{
  "n_layer": 9,
  "d_model": 768,
  "n_head": 12,
  "n_kv_head": 12,
  "head_dim": 64,
  "d_mlp": 3072,
  "vocab_size": 8192,
  "activation": "squared_relu",
  "norm": "rmsnorm",
  "norm_place": "pre",
  "norm_eps": 1e-05,
  "positions": "rope",
  "rope_base": 41600.0,
  "rope_fraction": 0.5,
  "qk_norm": true,
  "attn_scale": 0.125,
  "bias": "none",
  "tie_embeddings": "early",
  "parallel_block": false,
  "extras": ["local attention windows", "shifted keys", "normalized values", "value embeddings", "hashed n-gram embeddings", "capped logits"],
  "init": "uniform",
  "init_std_qkv": 0.016,
  "init_std_o": 0.0,
  "init_std_up": 0.016,
  "init_std_down": 0.0,
  "optimizer": "ademamix",
  "lr": 0.000192,
  "beta1": 0.9,
  "weight_decay": 0.46,
  "lr_head": 0.00703,
  "warmup_steps": 246,
  "schedule": "wsd",
  "decay_fraction": 0.869,
  "decay_shape": "cos",
  "final_lr_fraction": 0.05,
  "batch_tokens": 65536,
  "seq_len": 2048,
  "doc_mask": true,
  "train_tokens": 881600000,
  "steps": 13453,
  "dataset": "wikipedia_en"
}
Each number is 500 + 50 x the weight over its row's rms, rounded and kept within 0 to 999. Layers, rows and columns count from 0. Numbers have three digits each. The size before them is the row's rms in percent of the matrix's.

# up: layer 2 MLP up, 3072x768, rms 0.0204, rows 663-791, columns 528-575
# down: layer 2 MLP down (transposed), 3072x768, rms 0.0168, rows 663-790, columns 528-575
up663 103:522441533574440604508499435563426493525525544469453465487509555444463476450468528516510557523577499536553465562506495550487521483537496494467505
down663 100:438424468520511483515516507523420525527564370547509475519550438441492521522464425527503516408458522525449561517519535558477470480458461542605583
up664 099:478422546477516495478569455454433477534519421456498485486488462467475442548476592423540556549569386518529500424440594540485434503514510481472514
down664 099:515442532480464486500493460490460376440484428529508453463507490505522467509422600472502501482535485492495558457448561508513506507489502482391489
up665 100:496500559539443498416488543480554477526446514523483503448529379403546435430592582594485511530485523448498529569437573563477531466584557500487460
down665 101:471530357432560529460420525610501538498418524491490497493466485495599495544487484495568510474482432514541515535474502456535557593537466568510577
up666 102:481513459427547468392500526536525482569518599462579527532552462458488493450454520536476475500594484585433480515409508551534533542577417532508536
down666 102:489456441458486522426491513488496607432487485500529528423523463504485488441422499620450504503513436539553492523529510479559476527534465642434493
up667 103:486453561480461497466603559424408595446489405504558449471528458427484490551501516540475522493490505395513615580397560586473508446525492451470493
down667 103:513446500530424579560442447496476476417461476536502605525554426509506561438530474469614452531482519480499466532547441497485525510501568522506449
up668 100:468604577497397511483490461446494493477545464452555405465458575516509484607527472536495502559620521473515555491489483550435561489587530457398506
down668 099:528563485403550544519520447565564587506494543505540470519498543464439521400627497505464526421414522519553518504529551539544434466439375525499448
up669 097:446509517442432552544572506469554542450442442528470477495541504518528521540548598532465540480535486449410506463489460553474497483510547427394480
down669 099:492605508525414465464454498521535426445535552527491510539507481530542518520489481513575459495550545524498489556534565538468484436440543410491427
up670 101:543498499507427460572546552515499540501490530498550418400509467469500484503538527529604562494510500512479484638588428469475522527446526536486532
down670 102:572527438461443426477498498525522490452508478506537439396448543555517500445553511543507429529473510425543460580538510526488510485463625511501452
up671 100:500501525554498533466478506504492447478461456493458429598488567560519546550481487508517483514545493550490488547513465449443467554522431523422544
down671 101:543515483544529566514540517463487440513583431471464589567442557489501454605392478465592477492526508447530488492467524472541474492551491455481553
up672 109:483536460574554519564511434468532492505597595466584524426537521556453431535588395487530551467443440506452488496493469529494490561553500475512491
down672 106:472496507435442505539479508492562451422440464427446527545501523549451549522455453440512593462515462498497537534509497500480404531520517469481522
up673 097:509569495512519553515520477534478503562585422612542552496491578519523418459557542522429561482488586467519549499588414465433511477669427446547471
down673 097:558473520472426444533465556473557488432505537493580481501470478421498525497520425582547517504472419527477493499521505492461519487615527512468454
up674 094:546494507518532494580433503540463492575451468607464541557427577461584493503499496606488526497561506531472613538450445496510507466517453427511502
down674 096:527485469516479428514505500517466527562432523454531568509490536525533481428503501519431493493434595585522500523555494513468456504508472543479450
up675 106:492467503524470516561577465547519484444534498558494551489522533436495498517507476589414501469532470468484517533488469530468520459509618459499497
down675 105:468493436481544537508507530554490570640451480458521622587506459479467487508431410479469490562544487543495466495501508569499511496523499471438477
up676 098:510502422605439481426550568500516589515404494505495501526456505493517550468512491515563563514493499516521544474516547443457474436550386473450540
down676 100:522502459454541421436562577528559544482431506505592520492481513529400478478450448456517459532424582574583364513455451441536547544425630548443477
up677 107:399481455512507464519567516514397542498531452486566415480498474499496485465427545516509578551549480513389621445507512554478433394553487418523505
down677 108:510374447536445549532565438504483463529504481479539505474507456548482409539511499550535467549518503575536470499555497535490478509524543492444477
up678 105:552523487413573421531483418447487596520477548452541564511395511538420519422440593511479484505424481575513461491565503503549475559551490510508468
down678 097:544514482451555455455430502485567456398468469471534498427469514485490520452515623516480441616459433524530436443488469481529449462496568483519563
up679 084:526526442536490405477486436532446553517546498384546403501467542536406447592527580530553526445354483474495543605408497514481467459514512480457463
down679 089:472536454488413539567489453512431612547519501534410461525538438606468438436578487529498468476518464507481529429505525478572552527502439492495496
up680 095:497566458486491504520499483435478470511484506564499458544450421561533558595462412540549437576479448448460455471549529453511476526458479528470401
down680 098:518518595487530518466520603509487476597356492477536539534498556516451558522451497497496448555504539482469527512541423476491536490463526499574476
up681 102:557452465538467501450506534524559463490559585491491456468457530419490514532531507605406597452432470416534524541521474512514385465595480496525468
down681 102:476461505414503571503448465480450405433545445476528566460531503548528550466475465507425475531611438492541498540523487540506510469641452435509533
up682 101:453490531438500493458460512467489572466458479504470517511536518418458568491445567444576616544543350537489505415532508529497443448493521480532446
down682 097:529489548508504524442434494522440489465418504513471550509581448497544591453483425588542603567512501486506540447502554570416484566518595477513473
up683 105:533358487468519449492427544457383459488493429461481567492573441530435452451465368526417523503502494525425481473547523461556603380514491500497539
down683 104:541455408598474551438428563466464466519575459560501493520570454568458417523541458455558469553466621508467529442591514429505512476587500469496604
up684 097:445548536508467446439513411541539519490481477532486480539523444483395452548514520532572618562473543491453485581470522407476442485536526419453511
down684 098:542496406509515527455429495545483600501509443474479504547570513429535444500484466544422579547560467470617522442515477459534540518463498444506437
up685 101:449522449494505504500565511466528549496532568474517476511403451503517522550462523476442480503560406389451570431485485594520497507471508485579525
down685 101:504490504517583470494521486500563432522521480494476467502537409516445471604488507502535468503523497537542454521521472548495510562480447500498507
up686 106:466534503452532534481468484469462442553436439517431508551487425526480562536607490432562481517511545515485529494550473580551474347488586425460525
down686 107:438544456558517506428431605424475506500588429556539413447553457548442496542551557412537485450520449469492618491578547518482488502568444523497470
up687 104:416581439446396454530576493459596510570486523531557473484462425521426504524620481524497507464579563437466486623460489545500510508534511551482511
down687 104:489528473430586509505474530414522512555495526467568531507454467576508525436577526438519515405546455559540499528530609454493498516387430500467537
up688 106:487557461531513478447538462527415547478419460606510467457431544577449475432437541607501534545503547393560522374515499550518439487536482470493504
down688 107:410463522461521593540441551503550537508520437498508499532471436456436434564443441469531486475524566426515473489479458563544482465539519497424448
up689 098:479519436548435533486568479454562483548450449469536530461462466494534487485463489475501584547505591522430615481543474514476419545560490538549498
down689 101:528507502464599514496582467498475650432475467572532450503547465480504571465570461436459523626513504500643408547479552561566490507401464460472409
up690 099:554458424454470492423516421524482511632427466450483535556511539573464472473529536481455451458501512566511559480521539489438562512531463533530563
down690 099:540447553502459490511466446498517506533522480573553470529522530575565544475481577396498407491526489572468563488430535428489468510469466542618426
up691 096:427530456551463579573514572559485552580507556498501556458456552488466496448562555538569437518447524542657592447521498486474447479472483563465426
down691 097:580498590507531545560445478480462561488470567471496553572495609546513538461481471498471464455488485468396527452587515498547547441581504525488517
up692 089:420454549592468488486460454460417467500528439454532466455482513496497531561539561503536480546585513550488566504491421580492528532541570465530446
down692 092:517486481494502490581492478616482560508493518508397505460507476410379495502502430523455494329508527410500490486557518492547584482523564514506481
up693 093:515550531478513545412400488416494563525487555496547463566489529470347483498527540552475499514445525490426460418485479528454421399508523469581571
down693 096:505594659412461505528464475510459530449450497463543421543613490618482435463503591570470437464430529533573549525490528489543531498453447554499598
up694 102:485534552450436440480507571473588537523532414550491412506389551571429523543508533546575494500575495385450446481545450522543557382546597412480487
down694 105:512430465404484523483479483525567424403540536533479434505515512617481536521410484494550510458514470476457564469466536412618485462557466515511590
up695 102:556541435520465552424548597405486555613495506533466523446495479441524529513521474584480523559551442502497569574548444633480451528497468484572535
down695 103:475535476575536559466521528537624508586442436461466519523473529502509501449521494526585461551455493540497526522527550493481332526482459467621574
up696 107:518570483510437503523423391459420466478596497439467531500496451466469496520519502531437487520531470420500419435540474561568506488475606477486456
down696 108:579466499436434570573520454539504492482462474518488560631545520505530468592554494453496563465507443439532491452500523489593491444533530450494495
up697 100:510558539426485430501501400471382507517471541471483573589438572464508477526416534473540566582472517570536502482559377513500521453496498477501559
down697 098:475507455423407528488478503401499550526446503502495481493409499453519546553440522517604473468436404576447509416581534431546425509591480459459514
up698 106:466544522533488518508447486526432553489483505576525437447426463498524450410622470504547458662426484509434483460459536518521482452576509554561513
down698 105:590510527487489443459523511553534391470468521473515479489416472489443498448465516538489525469485459456550461443549533558437448524563500453571542
up699 102:513424425415497530464490417422459617560450587495475488511515613566488452486439513436451517559500503403435494426446587473533609451523423530629547
down699 097:561457398467502616522483498531577536483438494551546588453534580527477623430467613523539468491505566542498482410433476477503562545574451562609555
up700 104:455387589467464474585468606576527492503519511498483455424397477499451529553479661514431444427472460559517524483601456562550502533538456510506549
down700 104:568582481400479570490536549527533539451519500528530526446526471472526499470546525492528451560475395569508496493555541648563515421537453492454450
up701 093:537418452506535565457543415535414469431429412482467556564521511513501505492423449572504535535486460468558536480487419519521487542587498426588529
down701 096:436533499481544406510533555480483512542574620509460479455548484530467420481505587421494514491457496480480574412417582596507471517469432534510524
up702 097:582551490520499583539484492569502497546579514538377594391552571429427604477474445487583495492496438487529451522535622491412501553554537544532557
down702 096:494523536500475532526477529551438443541605471502563533455560473484433529593488487448500547465574426489469478466545428474584432476529513598455567
up703 096:550555470489547501498494488494415548456545554531453499496473461601510538472510506509576589564509538463535561462533497500553455477470506438563386
down703 099:477452508458453530506538553531493475492502526604509448522467491515512518516483569343558497510509474537525547437573497524638534519388504501511502
up704 092:461367614498417549469638468503515495441487516535567469460446569484519520526537630435563548573419544569502444445567516504432490450504511402447447
down704 094:498507434446494431553490514398454516602510443485469524554557444389461464487519453489487517454480513429418525476467438518492533602432466549479509
up705 100:501530524480410459483433434540477537450490514500505532546482398433462480569619525512531532488435530502439480636413466629440571438492478463517564
down705 102:506565492416524519558396521452471396580459592475476462513629477496528572518579527460496502573474588583474538508538522490477554498517457592556555
up706 102:441504547482553455425609487441468454545496453441551558519524437447476442436458543552481501511521447459556435492411536564509499470504464588539495
down706 102:468517581446521457481533546430465500485506471463507508469499502555476474478541545535475484502503498547481375460447531412452562574512424546589435
up707 103:555499457583597458535482577542567588487450379427600515506525384487419482499536440537511427517526506442490553532439470618494370503540422536448478
down707 106:517389484532560588424539436640538564404472510515537399512482536511477515474529556429480398505471485495516558536406562572496419453545406523498579
up708 101:506611449470477511546486563463471550501490393479567504477519471461476516372517431553601540513443556522467544484568453454449491485592482475455514
down708 100:446558491595498520591471561521431465524500602467561498589469485407495542530505575513475544419500420470418491533568473573525482540505444555511373
up709 101:502462373473443437620532519463536464551501476463498414488539594504455521583524542432546532487509580434402497390427563431503426509577490510547450
down709 103:520443458464541526434555481528434404452637487586564630533602490510433492553617463562480457513524486487502503532474550414504458509480484542558416
up710 101:459531511545456416421527416500531412458467447526484531470461539471529494495520548455496503569477451447544448549589435606546542485547568486539529
down710 100:496407536450508532443469496463479503457489575512482529592572509583506570549491497441626542445494538564458603442438544505440465482442476464511556
up711 101:534543592513505530559492526521490553535544510483475453556461516473500502504473532552460485574448480597537474484514501600547446400547456581559515
down711 101:456457461429474536563425507563391552517555563474597509592516403479467543482465556417574423468449480522579557539498515541505419374511527463461487
up712 099:448483513481553461505528492480487426564463488586539452575474500516540489482483449545576496487509498531441599446557484554381363446492588574500494
down712 097:439504547339548525471542471503535651460496543498553463386524518412504490484534575506409497590387500507590408524507502537414511428502564517386477
up713 102:578535527432484571426485534520545518408449563520516555533445545548448502541489519553491524531443555409488520599524476415436578463505452510543531
down713 104:467487442434486535411384458543575526522574414472434559489532479512521526504512528584513527457549491517536466517592480438521503550536488410444501
up714 097:495486441487520528455412389468507565529445480469510465480422490531506520547369508534539585505477513445486535484573482583605545496529480448529373
down714 098:475518583542441583528414470395498545511492432501458507550474425493447571603461562526419525546445468511498498475613532448548501525581420443425466
up715 106:525564464455493526526522483448441469475470566489567445631498490459518534518464553468534530491449451434461495499472515494516452529447557502660519
down715 107:536539441443457515615472520445431530535534467588479499485476568478464557514478479411469560541526529482585467496498474484575507578500500478477434
up716 101:536379536473495468537438515482528488543410538473505575514530556464460652522526515498481544505497510579481574368490549553466472449450535573448526
down716 100:546569453462555521512547523566456510534591453466496503469488569522616510555526530498585461523501545413476527484591544469586581572508494497548536
up717 098:568554465518463509472551475527457400570379513485510526462512492475556553411601502491544513519524540469474555515540514493528567371483527499596425
down717 100:700570531549564569584431509483638513547454457562516521441526446613525573486489564524508484558488485483428523501472458575542457464518554434585501
up718 097:507501502435507533457504461528414530408536524412535569548520540475465609487524561539486544484495495399435532515496449518466511557514460482540430
down718 099:518471335441487531443443440508522584455508363531523461489515435523517550492505406468527551467554536494576460457546414477531429633439519485559549
up719 103:535431443466449548495456433443465603461488523495471447430410481457476423579443494528541523520455432365449447461419610561511602467469455528488453
down719 100:464448454420548506505492448454490583553564515548457415438473507485544480543484463483478436521568459482394528472528503540447514432493477482518465
up720 102:539488535506503499378440496454564518461516485494566410430435575501476545401563469516609465605537467549420492513531554552522532404471523473520582
down720 099:496437494504486478431459412447559465517514529572535438516489478493441393468372502523466569493436424448511551517434491544501443501534438452544562
up721 097:570482522547565557477530426487428426499519422559503498475517526482444442533547495598549457569441451515500425469377515520447476473476541511458578
down721 098:404454552407640513606509476460577481472474429471470467493416436448450517499613479513580456552537522513442481456430522499504504525530495527461486
up722 103:509580430547588537576564417522445497447469400490480490608475473459444563518525507568538542511428468449469490384540506493399450493503527472481530
down722 099:498428441494555531519468431585525465449556595484536420442536500443591494635448540557473466466579424421473512552514405445576455447555450460516481
up723 097:516530503506504432522430459478577435470464527455655488483506543534514528513425484484544530584508597337510516531557483502507529558516475508409559
down723 099:485519449484418484430492485417447524509552485498538487488483452481513444535498446499523487532550565480554582462515495486509487458581450560508452
up724 102:570511496519382502524569456490418489483479545515452507487483517506541554538511571538510491499457506467472525481483519551441595558514550435485484
down724 102:527437462654419465500476439518530418492498390480417440488534562525472480575465540559576477483496434500515453502477392548482458460590477473461479
up725 104:409442429513573610522583452516491555498556523526453570557469460481443578430512490532432524505597554546458585545486440535507481537487495527427587
down725 105:455589478534417576597521497519593488527478529561490549483501496549552538533476509573451447530524508517490515489481453514521534440579489555523499
up726 101:445594544443540560558475489512425453584470511456463514487387595467473562501401512518511544522470542527487543510556478500471506505492574467446559
down726 102:510537499484508491515561487577556469606475501542465531419463512535524494538521491398413474561482535633489452450529470487449448405383552516443455
up727 100:416399541566464417515491434509466536394448561433585574498414506568485453531487446526494480499485460484442599530382405614478392524545595559439483
down727 101:505454568498413472519505481546448443420445454459588528424468464507658524566540554483533451475429499441437493543528517546524442509466483513440451
up728 101:492416404548365628493492467435491494554507431490522441505492496526456488473408498585450505663629440519516509563523495612426471518480492542501432
down728 101:498563532501487511435518562528491574556558550487569390513482459551514422630449457498633537460385500457441501522511437554503567444417560441576598
up729 100:472431567499546521543552414437520548495580510463460492439476624469486461547548490560419448444493533391487565491392410476509479496509456537427525
down729 099:475448508538432599415448519506542506583542453582531435509520489491485505565532509528436516493457463459448512520338396409473502491496500516497397
up730 095:533588556515554535487420573516580501623427467484559448464486566466537435420510551536565501491456466577485519487546490527412493432550457517597474
down730 096:468487588482571500563590520523537520591463533520527435533534389557491502526447444451513476494473439575478555492504451541463472576468573529510479
up731 102:431454529569503478514531498447543527531420480546560448473432513416546452511436441595486594450478497447438564539539477476463469483469636519544512
down731 102:516501445439498381566511607428415476484599509438467412514491492488460576453510456602486547447445506555602487489537434486451514524481586552498474
up732 104:478450522534408605578523534329491487524467432483533525529448513523524569505565578535558533492551503455586453557533532578471558433527484512464424
down732 098:578471551467522458481510536459490530501462449516500528479458548507472499537546474436443507483494493410484511561449552505568530505525467475427512
up733 100:485430498619490596415499515527526601492390559544497534465450510472458440463490448487525522502482525495613505541509533533499520427540589450484571
down733 101:530557548515489441580401554496468493587546472467537562503441508452517439458496571497566428494512533494488557507533437477437437517492514482539519
up734 102:487524533432554550566484537549508614502419581517503552550476536511501516474525503502580491458499408462553445553508430511508478555503585494586453
down734 103:431508466460492435643539390477506560538470507498469455475396532466402540576493472384509446476544416499556572511472527382505477591556569464490451
up735 098:473500546520571505527471415492466387435434389489491498506509478477436576424548456558406529514537510478432533546424464484476601571518450528554520
down735 098:524476440442538463555451520530421531434543492489468436517465535556392498548587452464432510535540407451512521550477379500549488487498462545507508
up736 098:582402392431481508495482527487415538485501532502391510498410456488491542523607487492483555478428522444483510464528488538464541425490524420468499
down736 101:543498484410510550537556417418544466581547563505457451478436592523449527546485481453548521460539489502488493582490449625515499575546544429525494
up737 099:541500496585530396482439454549518509486437557419518443446527530411501458576621560475533444447474490496421425498471517595457472459607509476478628
down737 103:383526586458515479507433444539511464581457454547482576520567481507451488555567554536508486517482496560441539526513515580465531483475459504550450
up738 100:428481545387447499559476417476572654547555533443443455514396533478504509514550520501462531526511437495499446490564498519481498447509541548567506
down738 102:496453438397399494412576515512528599563508612532475507508431518473603519442495640469430538493411446449494463471558554460505566473442602567462373
up739 105:465511518470482458402581439453415614513436488476473530427418587524445496502502454530476556480513483515591491500507480489428512385498441451497560
down739 101:551417484458496556509558533512539492489507478524476392517504489518491493542446502523462537495420466457624454498531458415446382505466437517464532
up740 099:529480564544508473494482445458532422523410490479543430488496520450485421570466522573549599426527467525484588544472498528492443522510548521458554
down740 099:496564459461517461538517515460472460444521464522518504549558498452481452521534569519590450484495470538517422533414495551506512621434533539375505
up741 096:390411456534446537446454449453461518485473505519560585479535459456443561481492500493525560507457481430493454474524494539513517546578458478494515
down741 098:571560505394531529405535515488523532522505519508596494580543465551476544486470593490455525480506452503512541447451556410530531537563528475538444
up742 096:427495469410532503419361505483568506409567495478494595481490485484426598560506505563500607602469542518519493478421567437477397496548505440523517
down742 097:542427419468547467515495503487547528497468497496531478549533453504567631493424602428562458516502401447488462442499468514549393537510427442543454
up743 093:451417501530464489486511491476510533488483544520484537473536458507516411488514498516513497443531546484468491543458398445475503480531463529413471
down743 094:466460495508516570485504509503402533500463510470521529496527425580590566475555488386520481480478500503451508479456557484546565518480486494505505
up744 100:470413465425545462425441583514513450559542482555493519556538549536498460470430442515461514403459518532573565533515486422437542487455447479498501
down744 099:439466410565529558416464544490438510594480458585594587512498506524460432396465536442440502498469405492548519503475497438578541417344438544474458
up745 095:496505509537596478434446325474543460652578550423537445565465504465476429511484568533520580460636457525482528499434467472407429481524526512542438
down745 098:440472514437529472586543404502558525489545518471440502406459469604454509505450511444488404499543478498565480514547582458600542581527440439619550
up746 098:452511552476492461467478543442548453470439481492501486491459456513484610540465410488490539543476488537470530538550510542504433492533370562473509
down746 099:435582487469476540541578452496375488528384516453491527514459499490465463501539559515528473509498454404527487479513466504488559582579426504491549
up747 108:498446468578440563552531352507552536473462446504569492438500550488399478496491528486535621548545445543507456496469503506499491514601447522493549
down747 106:476498496520467486422531475468443433475429380452545570477543575572462415536546484509467538507520569476528428515682514473478548491508536507483470
up748 102:481490460525454479493543489505447512549474486577529451459482498607452558398439467510540550388511542478666486427585450534484434510532519514497539
down748 100:497488476435581516535482480496521531496506503430499534450496516555522474504440447492533476531526561547518573545490592485523441493497567514487489
up749 100:593509479602351583527461557482435477554549507500452524558500539472474524584512568606395570479617404584530611423535486520501494421541624564483418
down749 100:469469485533536529490512509421492447492413531504519395507573557507438486484481567464472527472614500545578495605482527447520407498508415502559463
up750 100:479498395457563425463497409514505574578567439543525492520532539493518476468419551498499532466566527500549557569443487506393545469506460562515407
down750 100:469554470531456469489456521543573549434560500518523510607466512522510533482446460482463484505510502467596595548476505511496505433473474516466578
up751 111:529542452544456511419469461518498542547499537540454506455479463512481573525490475599358468501471523511443545518519448495486615505513387480504399
down751 102:461469463588551549414411491509503437415479541466489519396489480440440513515476473532465469484455498520488445576576426504461518519487483464496449
up752 095:495498538524441479521500401403616484433536450465505441450459525610548486479538503502433475449575454531535561556508476597454514433581450572562469
down752 096:565487553387506477491505512512478488550518532467576488488529481483523557489479476427482550551520521553477486493493458485531462548504450452478513
up753 101:472504451578420519441527485465344548520368497455589534415464581448473529467527531479402555604463544502606598531477559573478484531503574429423393
down753 099:473588446497578403518440441495435444558512478439480513538467515489426589548399501540499491401514503524497519449530540536501483419531393554520583
up754 103:505442419512424513491481457506406512545529509509495417574464502506515409511532478586507450541543492519514478428489523531484424425464549515511541
down754 103:501497571471466528488486403528540465458544430508513538481497471488401421490524455576520470527510449407495460495519477550566507541507406537458492
up755 105:439521504502437614529536459504616517451555384469543407566567499496544535537479497557539557501578439438420590390488558588518524535577583502460554
down755 107:382522500500552479474446485481498476467587528555430533517513520542552546481425419484510470573443511534485498442516559616521493502514593477412473
up756 097:429497543547523485446574480407434549467433440444528504512405470508450474503467494499503491584402467480500444562422519582433469586583580556525514
down756 098:513439570462586426517395508510445414488433509428507508528558526615549488504369506467560507521588473499520474498530532456524539569469579471448513
up757 100:463437543506492499520470456495485591496547438516443537506537486536456515465467436536509511442489450467520461517566481514526524501499473526557547
down757 099:416547479440389508505431618469424517440390444491460560543514530489494454505477487508571460448448470450566554483631443532517597473515537492456412
up758 099:481455497468574508478563500486426578516425480422447478528507440405521432534496517531520540497442373576524439463559419499480444510471581493549512
down758 100:457472520467562506481560522455436556443452435404552365506551416417505404519500550428454451531501491543485574580534552489520499460447416538484450
up759 096:451511446548601434504559529560528495386565531482460536497478550452567505493509564482541538555450541428535582621533521510403405483481556525471543
down759 098:440548489449505541547490543536431558517461454486463572501501489527614502400436528461605464430418510551501553524447495460448527561512518505513475
up760 102:473446433454454571535522546520498555613524554427485486528534469453517525520539533506532520471582471501441506407499550480545562570505515547517601
down760 101:530577548527478535537484486553518579427453535401497579547478495438518510523513471520481396474491485515464476565540456468507472480541458549519526
up761 106:546526515463462564539472392451472425489474544492460564495549549392541437438463487460472475472485473451528535489532602504429535482605500580438526
down761 105:566470547424458549466399417525457493489513485498531498407538545443452500437383484459494444522579469543485515493523513491460529511577575407456575
up762 096:536463609536579500393467511494387457533462537524478442456454508495493577501616441606380554485480590449583501537487492493500481476590525507560545
down762 099:441448554475509576527422562509534495454495541533473491472508439536411435440498581539474542555574507557493489431401544462537422487500544435532484
up763 100:521564549506522509482419459484456511500579431530502530455415557521549466527574322507495589538555501425417515455456405459549527495469567555528540
down763 098:486484585491433534414483413427473587578530416515521527434543483511504534554416611494488420545422476361422572459530450620453542489457470356524454
up764 093:483471499595521476467466459574359497557447403577481551524513473534507425509492546588485489630504562560527536555580470423417502434567570478611450
down764 091:453449520470465543403465558489480506571480571439503444479446472467555474507555540502600497491505434508466555503415542524557515479455555538542546
up765 095:519523524571344525513469509521417476398475489423532494602527554512491537615481497502507572462479438505546432508460527481525513500469546505495487
down765 096:448544537538508477527525456395528566503511491513517446421449478591634469420532544485495417536409586453521535466546617473458483478395528444469418
up766 099:351568602561489432438538550516420517468539568469485473551523490550497511469521442471436477554397579586514456492488506442582519356549469510488478
down766 102:530542499413439482582519562375516478486495476476537512476544413512557518476522510521537476470514552528452399496474577396592482504423399504477454
up767 106:461585393455444451447503424393459548520467549445527595495447489467431509502439425556544447543506549477477566505511456522579410419644557587472549
down767 104:529482552487505487530560539494567481575520507509384542512501521512514435554535434424467513527467403473398548437495434511599539465570496450453455
up768 091:534507518558415471524444434458482494527498577455599480473499421456461508551482538559434561520523453438544490493529504486514456488604445455547427
down768 090:516569495515491481557550518445558570499461461458536510475485559450517485464565524547510501396475456416478508538427540522504468539432558604563480
up769 097:474364514514493515487595525461516544509521478539488624491559464455518474490534548480502559518449410482495537433485531591564503514519477491560517
down769 097:598452507513555568558514569612527560515473541409426495404570415506537463455416470469542514533557418457546564567544560486484462436509464409501476
up770 098:491509499454515499555506491488522541523491408507480604549468502506487502507452508534604457581478519434436526466454491460476534402438504515461545
down770 097:435568486480551464475534489530633558570486466440424546494503523513537533565510494523478402491501438514424524484504529445494483399447414508549568
up771 098:489552414519554490517469432471477484658569469489515576535473505532515586604643554528586525507553487538546493443470461571429480422608526492529484
down771 098:464556328461521482567518479504493502603470481579559461489506461574450563520509503513564464455585491478455469479577421429473552480576496672520555
up772 103:425500440518482515438532527420582465636513487456489525452518545461504567435512577473505465520540536482483467503551543576382586412576524509482401
down772 102:473503414455476456553523440525553487585474451445523578527520508468413451561463512480526506498498517450522456506494481511473573499513498446648487
up773 105:412442567548486551576519582544488526466450491455439541530489544456513538578554544500533578532488492415495503560571541578443498496448475490525488
down773 105:490489562545452391533468511399488509463476484543499474530585524465445481511436600520548491406461533598470499609513480591486478472488422434542527
up774 098:470408466497548546467552479542575501550582565456511606518447502451504524606437472495480534507471418444463500543633572490375439486426553495545485
down774 097:539476458505561598500510560592589568449421467454490536435576501574567616543366485482512512506527523455472544484549460447509493486497416504531502
up775 094:519576527460558496486474527469461518580454524462558508500506470454480440508572575525375529416477517528482493474459503462460534377478563471476474
down775 093:389462460373566458408556420456521494519435538531529455585441533435525521510452529563573570456473475488527532603501584432561497448396518472511499
up776 093:511503514489518562487519494430503560521535463477445505439426400479450520451512538449528618555535439520507507498508491559371475536513512484476508
down776 096:563455519451536537423517460510544390424533575495553492407508498530426488566552497477464520546481529478505606542519521500501460518402526517461584
up777 101:383549472493518510520519518505442498475478503557523538492502480508490513565577587589511541468475518411521483412553525503540494524550530540569464
down777 100:568536414453500497494549475567502510529491554502489513367512447548523459540552529534505444465540618517496467545434504446460429541560577510606474
up778 106:473454492574550571444475449522449499528485409518579557511446517517493499500568498481477523500554484499473558462391452518573417425560494481441503
down778 104:495473466524458546442450509486482493461426477498543492427626515500502514547478481390516490456521480478495516534536464527491427487523457525446464
up779 096:541471513420467493527432450472460485501569514502449533552419548568520495530477552436516560446519524525534514557435553523399427578473545499426514
down779 098:547557433408412547453474489464478482544557482519530545511520546578486475465518491485581486348531491541597448412438465521530475546434443513545416
up780 107:428458461449488474505512534574566536622491485378566556588538488463473504461543484487564502573460490499460500522535479537412505435528451460464507
down780 104:457500453522494530505533510562548415518452460492570575555618495500476452458565433435588520414547430509434481599488475423463577416531513471419431
up781 104:473486534410499551431494494506452587489484531494515516531435581543524490513520507451398579520424485526511506501449452499489486502450536590509603
down781 104:374490504463492558426455520481421594501520437546525511510483425507503512518565500442512485575475522515585597571437542524465522540462509444464516
up782 103:447436565509460487352533499476398458539563523549511500431418616519463528429488545490418473509467506454479542461486497432532477519612522525435552
down782 104:478535484473409525468446497454557528475456452524449503537540523449488554590491402548555465495435578456513422383542417547547499570561599483509534
up783 095:533629487581515519516535532479416523452601379540489483447497530483468491512472475500600553534434537544591440541554417458459517500541443472565515
down783 098:548560431485493510523566456546482481448446457628462461445444519532451450604508555566513521529524494546505575567492510416449503447468457611529550
up784 101:520461457561564488399481487533480529556575530480530588454437503549418525508526462476478559603519524508593524605530490553458472451578482583592538
down784 101:604517534589516359464489524514417502480478491470427495446514463479463541533425508462455515478406630507506457634584465502446463504486508468404464
up785 098:519504519478560472490466637482470464484535467498566499589470510472516575508522557528493506440549547520434472535471448440540435410494514535406523
down785 098:498598451494496471547450551502459510421515510484531544483541500423507484529487505645444424428453584552569377546422491468405567432528528582453448
up786 107:457475471486539528451571495470567509427428409559451458442442406567464437531463485488505591487539486453595474497460414592491461542541519459547593
down786 108:524513487462490582495475497508546461498378419627506532573513565597465545497477540515509442489479516531552481486480597473461555487518548484369534
up787 105:406478580451560457488639464428447534486471470461535593561500517516480494465452537540512499531517454516555466424567453502463506489479531547467510
down787 102:573405487439536462545473467495512565569529562584547455550467516478463436476440495462452510522549566485448644509568573474475422451524457428426508
up788 104:527454425602513510463436489501392498470444510578511557458493485521521572420560399583484513591420538499563510514453520557507470483569558447484414
down788 106:476528481424492430440507471450437459453395500451618504537527477416529586451573618512482447462463455610488487423382513549455510501491540520538537
up789 092:488365450661432513501430507530435520439501524446552498598474528594462535561500517508505557468510509502491450526500509569469552399526415518559473
down789 093:473522551532491593530506499513564479537570439393515492453513492522457523572433555534550460499630527463539601564572508486557505461560456485503520
up790 097:529541480500507520560463523509386471584454501514529567497571541551413421476600626596501570445526453527355502487553427498533438432538504488582421
down790 099:509462535510487511498487596473480439436420431529489560463521480563520591491570562498494502435494488434500548468413509457452433532472501540625505
up791 107:462550472514520511587476499531546458411491506405537515457465515471499526468465459498524601539443515401536462601490551541488512525523469462539579